Weights of a small GPT-style language model, trained from scratch on English Wikipedia.
Size: width 512, 39.7M parameters.
Training: a variant of Muon for these matrices, 691M tokens, 5272 steps.
Each number is 128 + 32 x the weight over its row's rms, rounded and kept within 0 to 255. Layers, rows and columns count from 0. The size above them is the row's rms in percent of the matrix's.

# layer 4 MLP gate, 1344x512, rms 0.0987, rows 622-675, columns 256-383
size [100 100  87  92  89  98  91 100  98  92  87 104  95  96  94  93 107  97  96  91 105 107 103  97  98 100  94  98 103  97  95  95  95 106 114  94  98 108  95  99  96  85 103 108 100 103  89  94 105  91 103 107 102 101]
[[143 150  69 165 120 150 145 129 129  99 102 142 126 119 116  90 180 179 166  89  80 167 125  99 170 146  91 125 105 183 107 106 139 143 148 102  98 105  99  74 171 146 166 117 162 144 135 168 107 128 126 144 182  98 164 123 159  40 115 146  97 169 119  96  86 126  71 144  80 113 125 156 140 146 170 137 106 171 118 109 119 163 122 105 123 184 138 168 169 137 140  73  45  68 249 171  70  90  98  77 133 122 128 113 164 143 136 186 143 139  99  98 131 112 220 118 153 151 173  85 124 126 101 122  83  83 140 152]
 [157 135 144 123 105 158 113 116 113 107 175 133 117 167 131 119 130  92 121 135 117 124 122 114  97 130 130 108 135 113 103  58 132 124 152 197 117 119 150 123 155 131 128 108 148 133 110 143 156 103 120 141  72  91 138 157 150 143 101 180  77 152 101 127 103 154  92 131 101 103 159 124 100 104 127  96 108  66 144 108 193  90 159 179 135 122 130 171 102 103 127 128 122 146 132 164 104 127  67  86 165 109 173 156 160 118 140 133  44 154 124 106 148 148 103 109  70  95  93 103 195 115  85 163 142 154  71 190]
 [148 123 166 149  66 193 119 171 153 121  95 157 122 166 115 123 146 110 142 136 175 161  86 136 110  81 202  55 153 158 129  97  60 122 129 107 170 147 129 140 115 148 143 133  89 157 104 131  96 171 108 113 109  95  91 126  81 114 149 131 196  66 132 178 161 153 152 142 115 156 110  99 113 128 184 131 111 133 144 139 148 140  95 101 176 150 116 130 137  99 118 170 120  92 133 140 153 130 121 157 159 178 125 154 146  93 130 113 188 144 120  68 130 210 121 109  72  92 161 119 143 119 142 114 167 150 145 114]
 [169 146 114 191 116 152 159 155 210  69 132 139 167 159  99 178 126  45 168 119 130 127 140 104 148 114 169 149 183  78 163  48 161 118 120 139 141 135 164 149 164 136 181 148 164 132 105 127 158 119  90 136 146 126 162 124 136 116 151 180 136  86  76 133 123 123  91 164  90 166 177 128  68  64 172 137 150 124 153 127 169 157 148  81  60  96 167  83 110 141  77 126 115 147 188 127 155 106 175 123 110 142 119  87 115 135  86 174 142 117 127 148 121 106 164 100 110 151 126 137 183  38 195 149 201  94 110 110]
 [ 71 137  97 150 124 130  82 146 137 165 124 168  90 179 137 103  85 169 145 165 152  92  92 121  90  97 112 103 167 165 143 133 118  90  97 182 109 125 135 150 112 156 102 123 192  85  70 148 128 122 148 148 153 123 169 177 151 146 140 126 142 108 131  97 128 146 106 145 137 126 131 106 117 121 134 177 181 125 123 138 150 102 153 104 129 144  98 131 162 137 106 164 165 150 133 171  82 130 103 109 117 107 118 152 151 119 140  87 131 113 105 148 158 103 101 147 143 153 178 146 109 111 143 134 175 139 220 136]
 [156 152 130 107 163 150 111 170 144 115 143 143 152 133 110 131 145 132  56 118 122 109 123 111 122 118 154 159 129 168  99 135 149 114  69 140 147 161 142 163 138 141 170 145 136 160 146 150 147  45 100 103 110 127 141 159  73 137 216 107  87  92 144  95 172  74 107 148 119 166 151 144 165  90 133 135  97  78  84 108 140 105 123 116 106 196 143 107 134 132 180 148  94 171 158 123 113 142 101  99 100 122  89 108 126 124 125 139  84 142 129 114 149 178 112 217 118 124 128 124 175 125 125 157 112 154  81 119]
 [156  90  86 154 155  88 105 203 135  87 158  44  75 139 118 142  91 168 110  76 134  88 167 165 126 169 167 120  87 157 122 153  74 120 130 170 124 142 140 127 169 150 138 110  78 144 147 185 166 147 125 179 150  97 118 169 110 157  70 117 139 159 148 117 104 126 137 144  48 150 114 101 129 107 148 129 145 177 107  74 123 168 110 146 136 146 109 178 157 135 138 124 105 139 146 116  87 130 151 112  97 129 114 156 145 115 120 104 153 100 104  98 155 202 140  62  90 125  95 166 145 108 137 138 115 123  60 175]
 [146 129 177 146 124 208 123  78 132  98  83 115 162 124 176 212 117 162 137 151  66 129 100 179 150 109 158 115 185 164 118 106 155 182 143 162 109 126 108 178 121 112 152 130 185  54  89  93  64  94 156 127 134  87 148 104 141 176 121 149 108 184 181 191 166  66 110 143 153 178 124 135 150  79 132 130 123 168 120  92 136 107 102 123 128  81 125 176  96  52 145 195 132 108 113 140 128 143  93 149 121 145 153 117 149 135 155 113  95 145 152 176 142 116 126  95 125 214 169 115 165 137  65 149 111 136 182 110]
 [ 74  83 149 177  98 153 142 109 141 113  74 157 124 152 175  35 127 141 160 116  89 130 170 155  34 147 130 131 200  74 105 115 151 151 133 117 158 159 140 153 200 120 190 162 180 149 206 112 140 132  96 150 143 110  91  98 166 183 148 120 111 130 132 157 103  98 182  81 152 126 120 120 124 135 125 150 172 113 182 110 141 194 125 140 123 184 139 118 138 100 168 119 137 101 113 129 121  93  54 195 119 164 117 136 147 113 151 102  71 124 137  91 178 104 187 121 107 133 105 154 125 137  95  69  80 181 116 135]
 [131  98 121 129 198 135 154 117 184 139 101  71 128 102 137 113 154 133  89 101  95 178 194 141 169 137  55 123 198 139 145 133 152 162  74 122 103 170 157 128 154 148 162 113 172  94 118 127 164  88 115 126 137 123  48  84 120 162 139 168 127 144 149 166 109 125 140 118 130 129 104 162 147  52 137 135 148 151 103 172 126  98 128 174 166  90 137 116 167 117 125 168 118 132 176 152 135 139 137 133 107 138 177 110  89 130 138 173  52 127 111  84  99  80 108  94 134 109 134 149  82 109 191 133 128 106 115 165]
 [161 131  96 109 118 124 153  96 138 127  97 153 114 121 157 113  87 117 136 171 146 204 134 144 162 157 133 152 123 118 128 126  99 139 121 146 174 116  63 121 119 143 120 108 123  69 179 145  95 115 153 136 158  70 158 127 137 101 107 110  98 109 154 159 144 149 116 113 102 164 236 106 105 134 155 117 168  55 112 160 162 140 157 101  94 115 137 143 131 140 110 102  95 113 190 164 155  99  90 125  77  95 110  77  92 116 151 102 178 119 164  76 115 103 163 126  86 100 130 122 192 126 102 115 171 120 114 127]
 [179 140 123 149 201 192 127 110 200 117 128 115 141 137  96 116 152 135 109 174 125 174 121 121 135  89 125  89 113 176  83 142 126 124  87 138 159 165 169 159 166 130 118  42 120 192 110 146  70  86 126 104 146 132  83 137 109 143  88 151 188 101 145 179 162 134  56  81 122 113 160 110 128  66 195 170 153 164 181  75 126 102  62 121 156 149 116 135 164 125 200 132 145 116  72 140  79 133 108 125 192  63 158 100 134 125 143 176 184 150 118 184 142 148 165 136 149 160 126  90 118 167 142 147 164 108 217 169]
 [117 130 126 132 141 134  94 218 159 104 109 199 151 123 150 117  95 133  77  97 116 100 197  91 157 131 189 132 150 159  67 160 129 117 144 164 191 158 151 132 111 132 108 115 156 139 159 116 106 119 106 165 159 123 133 124 122 133 132 151  97 133  92  77 143 183 123 143 161 108 172 169  90  58 138  67 136  86 135 122 128 109 107 174 143 106 129 131 164  75 167 156 130 146 112 135  73  85 129  89 169 115 177 132 160 142 177 154 152 140 135 170  65 105 123 111 138 143 172 107 101 148 125 139 152 142 168 140]
 [145  98 163 203 124  96 152 107  77 132 113 156 135 140 132 124 190  98 130  92 133  93 133 127 176 151 120 117 155 122 122 115 151 118 134 118 136 153  95 125 130 111 186 114 112 133 109 113 100  57 115 151  94 112  77 189 164 121 104 165 141 118 102 146 154 139  45 164 146 172  91 104 145 134  92 148 157  80  99 115 121 102 111 135  94  80 157 152  88  78 171 154  95 165 140 163 145  61 118  72 141 127  86  69 102 142 152 162 160 150  96 147 151 112 142 105  74 143 171  44 101 179 167 135 122 132 140 114]
 [212  94 137 128 148 150 143 128 129 130 191  86  87 106 181 114 120 219 152 128 100 135 122 124 146 135  58 148 157 106 161  82 152 103 117 139 132 150 121  98 188  97 128 131 140 148 106  99 122 203  77 163 145 161 129 134 161 129 144 142 119 155 193 108 164 141  77 127  94  78 144 210  94 134 132 162  95  61  92 114  96 150  30 164 126 150 148 107 179 142 194 106 106  88 175 119 179  87 162 134  92 121 109 161  86 140 110 134  79 166 132 100 153 114 124 145 132 150  94  92 139 147 159  62  73 112  88 106]
 [151  86  37 151 178 145  94  94  66  94 121 133 109 140 163 146  83 163 139 147  96 132 183 124  92  96 138 101 181 175 134 113  99 110 110 113 100  97 117 176 126 136 111 116 159 136  90  79 112  90 109 142 156 171 114 110 101 169 161 122 142 145 108 106 144 129 149 128 131  98 158  69 204 191  99 124 118  82  71 153 157 125 128 134 117 121 166 136 115 109 105 200 100 132 105 112 113 113  92 135 163  99 102 160 113  83 143 132 159 141 136 121 104 200  95 117 127 146 116 127 157 132 145 105 105 127 167 139]
 [111 161 172 179 168  75 132 107 114  54 153 176 107 131 109 198 184 107 144 133 172 154 163 120 128 190  94 113 195  82 146 160 112 142 127  87 126 194 135 153 100 174 144 159 143 146 122  87 122 181  90 152 137 100 173 149 101 175 140 153  56 100 162  89 126 123 153 161  67 127 113 132  61 151  92 174  92 144 175 208 145 105 150 114  88 168 142 143  92 133 151 114 153 156 128 206  73 124 134 125  68 128 159 159 173 135 128  40 121  97 154  95 141 123 180 104 132  68 142 156 140  99 135 122  99  87 211 203]
 [121  89 162  94 121 152 127 170 166 159 131  99 114 236 110 143 101 135 188 179  55 130  60 136 132 103 125 121  92 135 143 133 143 121 154  51 125 151 107 100 238 129 146 167 143 180 118 152 122 140 133 119 157 165 146 135  67 132  96  66 167 119 179 174 123 138 166 145 179 150 121 148 142 134 151 132 147 169  97 144 108  83 155 116  73 159 143 172  99 136  78 140 174 113 156 140 124 110 159 137 110 153 154  88 161 100 163  85  98 137 114 152 162 143 141  80 125  98 171 122 120 197 133 137 118 127 113 132]
 [148 112 104 248 131  72 107 124 144 145 129 153 153 121 139 122 121 155 234  75 154  96 126 116  88  63 124 133 113 113 138  92 146 160 140 147 132 120 144  96 124 134 131 145 127 156 173  73 154 128 142 173 159  71 156  85 136 128 180 156  84  86 133 162 131 143 124 112 152 128 121 159 120 122 153  88 144 209 160  92 161 147  81 108 170 147 119 115 153 110 171 135 150 136 141 135  96 141 117  94 116 114 148 128 154 123 124 143 152 108 121 138 158 109 140 181 119 130 107 157 110 156 152 164 137 142 135 134]
 [150 134  71 146 196  59 146 107 179 117 166 162  75  68 126  86 112  80 124 160 181 139 117  56 145 153 116  78 134 125 193 181 153 147 154 127 120  67 105 135  96 111 120 148 125  96 142 114  84  99  95  46 148 155 126 146 134 166 118 111 125 158  97 151 173  89 162  85 147 125 194 144 118  95 133 191 204 119  29  69 179 136 126 141  64 145 130 117 110 167  82 126  81 102 129 147 104 150 106 174 121 178 107 130 150 165 118 144 118 148 146 119 172 135 183 144  95  45 133 158 118 131 111 190 130 115  95 160]
 [ 97 135 168 117 153 160 156 135 153 121 155 144 127 154 104 110 168 160  72 126 158 119 125 110 124 177 123 129  68 136 127 125 169 142 120 168 179 114 180 167 146 134 141 155 154 150 177 116 133 118 155 158 165 133 112 130 115 116 188 120 124 112 114 115  79 170 136 144  87 121 157 228  82 140  92 116 168 100 152 100 115 179 111 179 110 143 145 100 101 128 138 135 134  73 140 118  85 158 110 100 152 112 167 154 140 154 160  58 172 101 143 137 110 107 129  75 116 116 128 149 141 186 184 138 160 156 103  78]
 [128 119 148 143 165 186 129 119 165 134 152  87  69 118  77  70 158 119 127 129 101 127 111 144 126 151  93  81 126 122 136 128 166  86  76 162  97 109 153 157 193 169 145 172 122 122 133 104 142 188 140 167 123 139 157 103 104 158 115  99 123 167 150 100 141 174  96 127 152 106 146 134 144 171 186 125  73 165 127 121 103  81 132 141  91 148 106 150 141 143 144 112 140 103 166 170 143 136 140 137 181 132 118 145 123 130 130 120 117 211 156 159 142 167  99 165 167  91 123 110  98 146 131  92 108 177 165  97]
 [105 164 139 124 124 160 106 148 188 159  97  74 139 194 123  60 111 191 129  84  59  79 129 115 101 113 170  84 139  86  76  76 145 131  97 140 113 120 127 141 118 106 137 175 134 103  97  85 136 132 117 120 137 143 148 106 120 185  52 187 128 185 108 122 122 101  93 148 143 124  19 130 112 116 173 119 128  81 198  75 134 133  83  77 141 149 123  59 166 156 113  79 126 128 178 143 171 196  81 121 177 107 114  98 184 134  65  88 110 230 135 130 164 146 166 121 121 105 131 168  75 128 164 126 156 177 102 108]
 [ 96 186 119 125 107 146 127 119  98 152 153 160 116 163  82 113 162 123 140  84 124 136 162 186 136  16  98  89  89 125 130 146 119 168 117 131 158 119 155 106  70 135 127 109 130  85  93 145 115  86 137 173 133 127 134 120 135 122  84 119 134 170 135 145 109 139  99 120 125 142 133 194 160  70 151 145 167 103 104 121  57 109 152 154 108 171 169 129 111 147 147 159 144 142 130 176 117  97  86 130 144 119 113 216 137  73 143 122 177 108 113  73  83 102 157 160 105 170 162 144 137 137 104 181 111 150 123 152]
 [158  80 157 146 154 134 174 168 193  34 104 119 104 155 129 111 112 131 135 145 112 140 125 122 157 199  90 159 155 129  53 127 144 105 129 139 189 104  98  78 115 153 100 133 143 161 132 151 100 116 123 153  56 122 133 125 101 101 133 148 167  88  79 106 132 164 117 139 141  82 165 168 106 166 129 129 122 117 151 136 137 137 125 151 117  86 136  81 115 160 158  98 140 131 133 139 101 106  79 109 177 137 117 141 166 148 100 152  93  69 129 152  99 183 131  37 160 103  81 120 153 170 187 121  85  83 124 136]
 [136 161 113 138 146 132 154 162 159  93 106 103 189 126 148 120  89 120 119 151 151 123 120 118 118 124 141 117 156 113 110  47 120 105 102 129 108 125 187 108 112  53  83 109 141 123 154  91 200 155 131 169 177  74  66 129 127 102 105 102 129 117 184 103 147 137 131 104  94 172 125 117  97 121 159 150 158 124 137 111 106 186  86 202 142 148  98 141 156 123 181 149 118 147 181 131 144 129  86 169  75 119 181 203 140 147 107 120 148 143  57 124 107 150  75 134 131 150  91  88  95 124 188  81 101 199 100 149]
 [113 136 177 104 116  91  95 127 168  54 127 111 103 164 116 134 162 158 117 165 134 151 179 170 129  83 156 107 122 147 167  89  99 177  71 101 188 119 125 166  64 180 135 142 161 150 132 169 120 171 129  82  76 103  74  81  59  66 121 167 171 140 104 133 150  94 140 161 135 181  68 191 101 116 178 110 102 186 156 149  82 107 159 102 105 171 151 116 135 106 121 123 111 133 184  90  94 102 182  83 140 137 159 161 123 159 112  99 151  85 144 144 140  95 142 145 109  60 172 141  43 133  83 101  87 134 138 143]
 [118  90 112  63 141 161 129 174 135 123 137 134 178 138 137 127 131 114  62 210 166 123  60 116 137 168  59 175 197 132 119 137 178  67 126 115 116 108 139 116 104  43 159 137  94 160 147 112 110 152 132 160 126 148 145  79 113 111 139 105 129  95  87 181 102 150 138 106 195 116  93 194 129 199 129 186 160 191 100 175 117 142 130  73 116 162 153  84 114  92 135 167 172 144 102 149 133 103 129 156 134 102 172 129 102 133 125 121 139 157 123 141 125 146 110  84 136 118 112 154 135 161 131 125 134 130 107 103]
 [ 89 145 128 178  74 122  54 120 142 143 153 180 174 162 124 116 141 120 138 143 194 149 171 141 154 127 113  78 101 133 161 150  87 125  69 120 120 165 170 217 152  91  80 171 101 110 176 121 144  86 157  89 156 145 114 170 169 143 108 131 148 108 153  89 127 141  94 144  55  87 110  75  56 117 159 109 136 177 117 115 126 187 167 174 126 110 157 125  79 107 124 132 150 160 140 196 191 113 104 163 184 134 120 106 131 118 161 127 109 144 162 109 131  88 106 182 155 160 100 140 133 106 116 103 176 135 134 148]
 [114 130 105 157  66 139 187 170 175  99  92 129 154 123  40 151 129 165 134 154 113 110 125  63 102 131 178 146 150 169 160 134 143 133 193 108 130 125 120 152 108 158 165  95 121 162  72  66 124  97 126  92 102 122 160 102 152  93  74 153  57  67 124 136 134 150 124 125 174 168 102 192 162 133 139 115 153 118 132 113 158  88 149 108 112 141  92 160 157  99 125 156 104  73 190 123 159 162  83 125 104 138 124 110 137 148 116 134 149 123 126 144 108 121 161 125 117 123 151 114 175 151 164  65 125 141  98 124]
 [139 129 119  88 146 136 100  79 166  65  95  97 214 110 165 175  88 105 147 219 159   0 144 115 113 168 209 168 146 152 115 151 141 135 156 122 133 167  91 127 100 183 111 128 188 159  76 102  83 142 132 143 122 100 119 121 103 148 145 158 149  58  71  51 159 164 130 110 112 139 121 171  96 119 117 215 111 144 100 110  94  89 115  98  70 159 134  82 156  90 110 134 153 162 131 142 198 166 139 159  95 132 196 125 120 130 158 114 160 145 127 146 122 111 143 103 100 112 157  62 144 147 106 103 140 134 133 132]
 [ 95 170 186 195 157 148 150  91 145 140 180 111 120 186 144  58 131 122 160 186  86 145 103  86 179 110 101 127 154 140  83 120 129 147  97  57  60 161 163 125 173 131 132 128 134 151 137 178 145  89 100 139 117 153 120 109 118 154 190 103 116 115 157 145 165 106 146 138  98 102 124 180 133 154 183 130 102 134 154 110 141 108 189 157 147 165 138 113 160 141 109 109 178 152  80 170 114  71 197 117  72 103 153  80 114 145 100 129 135 148  93 123 152  92 212 165 116 110 131 202 125 155 136 139 114  94 173 147]
 [135  95  86 148 163 100 107 106 128 142 102 142  98 102  59 143 151 184 169  74 150 156 152 144  80 113 154 177 146  53  75 119 160 152  80 150  99 112 141 106 119 156 134 153  75 132 135  96 213  93 162 137  76 130  65 173 160 124 194  70 118 151 160 103 180 121 143 122  89 115 139 125  95 120  81  65 160 113 151 182 139  71  99 158 170 170 116 112  90 138 159 124  96  96 141  99 101  76 178 163 159 107 173 139 111 130 138 142 125 120 101 113 134  52 113 152 121 140 160 145  88 141 154 114 150 161  90 161]
 [184 136 107 119 108  97  92 135 179 111 175 133 199 117 159 130 140  98 141 130 130 136 145  71 150 160  89  85 126 111 114 121  79  42 140 144  83 117 141 127 171  83 128 148 125 112 142 134 169 170 111 125  98 148 153 158 151 153 122 134 125 171  96 137 126 107 106 149  78 140  79 126 131 119 108  49 170 112 135 170 109  97 108 149 129 218 164 145 131 166 100 142  91 190 137  84 144  95 159 122 107 134 129 119 129 168  98  97 167 124 149 135 115 135 163  96 195 169 190 114 147  84 133  77 118 125  70 135]
 [ 91  87  78 146 113 144 147 147 169 129 145 140 109  94 114 152 118  90 137 107 123 157  83 126 182 166 172  98 148 161 140 118 129 120 135  90 126  91 147 158 138 111 113 150  94 122 121  93 108 156 138 118 142  91 127 155 120 168 155 176 162 112 113 127  97 117 125 105 117 100 152 149 145 117 129 161 147 111 131 134 149 108 141 131 117 147 121 142 115 153 151 149 155 136 161 115 176 133 206 116 166 163 112 149 152 113 147  94 140 142 101 153 147 143 125  80 141 140 117 121  79 149 130 117 100 154  59 124]
 [143  85 117 132 113 113 168 152 181  97 139  88 166 139  79 112 114 169 139 129 143 136  99 186 120 157 164 138 121 104 122 156 172 164 141 133  61  83  61 158 101 124  68 113  86 175 158 181 175 166  68 140 158 101 117 106 182 183 120 143 150 161 165 132 117  91  81 172 127 105 119 125 160 162 116  98 149  64 121 141 169  95 132 133  80 185 163 149 123 108 100  43  89 209 189 139 114 119 151 124  82 101 177 167 165 147 120 150 101  55 114 100 146 118 145 160 100 122 134 128 104 153 134 129 174 161 160 124]
 [157 117 114 143 132  32 131 128 154 166 128 146  83 147 143  64 166 139 145 136 147 168 129 120 121 117 136 100 127 127  68 132 154  99 126 107  53  98 191 149 141 147 126 121 125 181 155 152 150 133 195 149 187 183 127 106  88 210 129 137 106  80  93  70 111 116 137 159 123 153  93 129 102 124 159  83 166 123 119  89 137 129 139 138 117 109 111 198 114 174 181  96 135 131 121 164  92 101  85 135 115 112  78 160  91 131 179 161 172 170 137 122 136 123 118 148  91 174 173 153 115  76 121 133 117 202 102 120]
 [142 175 146  94 154  97  99 104 145 119 139 122 139  66 126  93 109 115 164 151 170  97 113 115  73 123 122 142 112 110 170 148 113 137 239 114 117 148 163 161 119 174 119 215 105  67 144 184 102  72 140  58 139 125  52 130 107 195 138 110  25 176 117 182 115 108 129 122 132 127 114 106 130 159 113 110 131  81 126 133 141 136  59 108 121 132 109 156 117 135 139 109  84 109 145 161 144 144 108 130 137 115 120 139 165 135 109  57 162 138 126 123 133  88 141  86  78 187 167  89  65 170 177  85 147 139 161 130]
 [147 183 107 203 152 126  88 169 172  95 133 139 150 106 140 126 138  79 156 128 135 149 115 140 147 139 149  56  88 111  84  83 131 144 137 133 120 111 108 173 114 126 152 160 113 163 106  67 121 130 142 160 131 147 185 140 153 132 105  92  87 106  95 114 158 109  98  96 163 165  74 148 159  68  95  49 184 116 120 147 102 117 160 159 107 129 101 106 166 112 134 118 124 118 123 193 136 152 156 143 153 101  33 190 157  94 145 124 152 162  86  70 146 153  58 125 102 191 167  95 105 129 143 124 241 116  94 144]
 [ 74 156  90 110 188 126 124 163 116  89 131 152 145 149 145 119 121 105 166 126 110 110 122 125  76 105  70 157 174 135 117 103 187 145 105 159 124  97 126 114 163 171 192 121 127 180 139 133 124 169  91 135  83 148 120 114 157  61 130 143  85 158 145 142 156  87 122 150  88 104 139 151 114 210 110  88 166 104 158 134 112 120  94 133 129 147 134 201 143  78 219  46 157 149 122 138  91 137 165  76 109  67 157 111 137 160 171 153 107 137 185 119 102 122 115 127 149 151 159 133 127  95  93 119 108 136 155 165]
 [ 90  97 172 135 159 138 116 141 144 104  87 137 124 143 118 132  65 119 148 120 138 138 143 107 187  93 135 106  88 148 147 192 131  81 106 163 101 150 154 102 135  83 105 128  80 141  61 117 110  89  68 124  98  93  72 170 141 122  62 124 169 145  98 160 148 149 111 122 147 239  96 173  91 102 158 135 121 114 126 127  90 192 141 135 121 154 137 163 106 131 175 138 135  91 118 119 129 107 150 127 136 183 133 136 143 122 143 101 195 133 163 106  93 179 125 103 116 155 120 125  92 120 145 125 128 135  75  90]
 [155 138 111  93 122 148 155 176 147 147 133 101 129 182 145 119 153 148 132  77 190  98 122 130 106  66  80 106 135 146 149 139 210  87 155 147 100 117 136 156  93 108  99 160 146 157 139 151  60 100 120 126 119 145  32 153 133 133 118 137 133 197  74 124 113  82 148 136 100 123  79 133  36 142 130 130  55 151 108 112 159 130  86 108 121  62 145 101  64  53 134 111 146 134  72 156 143 155  84  92  99 146  56  98 134 154 147 113  89  87  83 110 188 145  99 103  78 130 141 148 116  98 144 193 100 145 120  95]
 [100 137 131 144  91 153 216 144 130 109 195  97 209 157  90 143 152 153  95 123 104 152 100  84  82  79 144 124 139 142 182 116 119 150 105 137 153 214  74  88 151 131 166 108 133  78 111 104 136 144 145 163  39 182 121 181 140 161 111  98 154 118  85 101 124 106 121 121  69 124 146 113  60 128 149 143 153  85  77 105 106  71 119 113 177  89 127 147 145 114 125 148 119 138  79 136 126 157 140 121 144  85 123 179  74 145 140 150 114 145 120 116 106 217 150 160 138  86 142 130 125  94 141  99 174 167 119 132]
 [118 137 144 104 103 163 115 109 119 136 167 113 172 169 145 160  82 144 140  97 166  77 137 137 103 183 112  65 127 172 194 131 133 117 117 135  86 117 186 151 120 155 132 104 109 139 122 121 139  91 104 127 130  83  72  93 218 147 195 191 157 106  63 132 151 114 120 105 174 124 184 171  74 144 121 122 141  75 114  84 147 116 124 102  90 162 110 152 160  63  79 142  90 130 149 121 146 154 195 128  84  86 110 138 197 119  97 113 134 196 148 109 137 128 154  27 123 155  67 148 130 188 119  99 118 136 147 119]
 [116 104 148 156 146 138 157 161 186  82 127 144 168 208 143 145 123 149 137 140 112 101 170 101 116 168 105  95 168 111 127 133 122  90 129 198 151  83  97 153 163  90 130  64  84 124 135 122 180 114 161 175  74 122 130 176 109 149 174 161 125 122 120 164 160  63 137 139 110  87 121 161 100 146 176 138 130 155 120 114 122 126 162 118 108 141 131 146 144 100 163  96 125  92 158 188 112 123 196 129  93 134 165 128 103 132  86 171 144 155 150  97 119  77  85  64 131 133 162 154  73 154  95  46 113  76 139 123]
 [128 163  90  81 141 171 105 121 111  89 150 116  84 122 134  91 114 143 176 106 135 137 116 148 124  81 115 110 105 101 141 144 152 176 134 120 101  75 149  77 144 109  92  47 146 146 153 187  97 169 144  96  67 136 183 101 102 101 170  86 154 130  98 145 120  85 130 159 143 127 112 178  49  81  98 117 152 143 155 148 133 115 162 167 185 158 180 136 128 115  60  93  93 126 133 188  65  75  81 161 169 103 148 144 133 132 106 109 103 122  83 186  88 121 132 153 114 118 159 133 143 163  86 131 138  97 123 138]
 [190 112  84 118 108 143 165 143 202 139 133 167 109 118  88 110 107 128 176 138 199  85 120 142 103  99 143 137 159 127 113 148 204  91 164 139  97 134  86 178 111 168 158 108 135 146 122 116 191 141 100 157  87 164 136 106 144 141 109 104  99 140  80 133  62  97 178 133 163  96 155  80 134 129 108 158 128  87 130 162  88 113 144 160 119 100 135 132 144 203 148 124 120 151 158  74 174 120 114 155 128  74 115 135 118 147 120  79 117 111 102 129 108 176 127 136 120 148 167 136  40 151  83 132 134 130 178 101]
 [181 165 143 153  68 134 251 108 147 133 150 169 105 155 169  94 191 125 123 138 116 147 187  69 137 135 134 112 167 114 134 148 133 176 169 104 106  93 124 151 176 122 101 137 153 162 125  93 145 139 121 150 138 143 138 141 156 103 147 106 126  94 172 112 131 135  89 112 136 177 163 129 163 158 134  94  82 164 122 136 130 159  72 114 113 151 128 211 159 116 212 128 147 142  59 167 116 105 132 100 120 132  80 155 129 104 132 138 103  98 110 139 186 114 165 156 164  96  86  72 141 172  99 112  84 138 130 136]
 [135  83 167 146 147  85 144 119 196 154 141 125 156 161 110 182 134 158 116 126 135 118  90 133 112 159  89 100 150 150 132 168  86 117 137 115 100 121 145  91 103 103 124 122  52 106  80 160 113 110 128  87 125 122  96  91 134 129 163  96 109 146 128 123 101 134 128 110 124 137 180 140  74 171 172 127 172 112  99 133 102 142 142 112  71 105 127  73 119 100 120 163 130 117 150 133  74 128 169 136  89 178 126 126 130 130  82 106  88 118  98  71 159 153 151 165 140 123 140 115 156 136 134 165 162  84 138 101]
 [ 91 102 124  58  85  82 168  95 155 117 143 107 140  88 132  94 104 141 149 133 109 141 152 185  98 123  80 162 129  91 104 132 123 116 156 127  68 185 174 156  85 146 137  79 198 106 115 163 137 169 159 165 106 158 138 136  88 129 144 143  97 105 183 127 122  67  83 134  73 130 109 157 110 100 214 112 136 165 156 128 159 130 140 186 100  93 118 147 104 104  84  65 106 118 126 129 162 137  70  67 150 100 162  99 117 139 162 111 122 105  84 167 155 112  92 123 110 150 170 117 171  87 127 126 183 149 103 145]
 [200 160 133 158 113 151 176  92 124 119 161 142 179 118 145 158 127 159 134 142  40 138 119 142 136 147  75 102 174 134  62  62 133 132 164  49 131  78  93 140 151  94 118 113 141 121 111 105  48 137 114 100 107 154 156 181 114 115 172 121  85 126 106 133 165  64  93 131 100 108 132 158 153 114 128 111 128 147  88 140 105 147 150 121 147 175 151 151 190 110 165 133  92 160 113 141  65 114 129 162 135 116 138 136 163 102 116 130  89 136 100 154  72  89 155 207  92 100 160 107 134  96 161 129 141 128 144  87]
 [123 155  60 114 140 128 127 122 171 120 157 142 162 106 119 135 224 173  94 129 154 178 159 134 116 173 156 154 179  76 171 150 111 176 104 133 140 157  79 181 114 165 115 151  81  99 112 179 131 166 189 113 146 139 122 127 154 139 103 101 141 157  73  88 175 111 198 130  89 174  95  94 119 104 111 154 111  97 136 118 132 155 153 171 126 148 160 188 122 137 167 183 138 168 122  40 122 111 166 109 131 167 135 106  92 140 100  85  99 143 122 142  96 166 127  99  92 165 146 156 138 115 121 156  92 114  73 165]
 [ 96 123 120 157 110 124 149 163 138 159 117 121 161 106 105 190 105  93 135 130 159 121 113 123 136 125 132 115 123 118 102 152 173 137 167 175 154 186 156 111 126 130 126 166 104 118 159 137 125 157 104 103 116 133 108 139 111 119 124 162 163  48 172  77  96 119  88 201 104 176 176 144  80 152 205 151 149 143 115  82 122  88 119 128  91 119 140  62 158 164  90 151  67 148 106 126 169 169 127 142 123 105 135 134 132  91 164 122 134 105 129  99 177 138 138  96 126 177 140 121 110 140 125  90 180 189  85  74]
 [122 151 115  79  99 130 101 122 118 152 133 140 124 109  90  99 111  90 118 124  97 129 173 138 115 129 162 142 126 176 147 106 166 117  89 128  64  87  52 124 133 152 107 158  89  91 123 114 149 153 160  85  86 112 217  85 116 139 132 140 156 110 166 121 106 165 148 157  83 159 111 118 159  87  98 105 106  96  70 141  87 183 108  31  74 147 170  81 151 140 113 143  78 119 130 130 128 123 122 165 154 160 138 110 113 126 142 176 182 134 175 143  82  87 176  78 152 151 107 125 117 118 154 136 131  68 192  59]]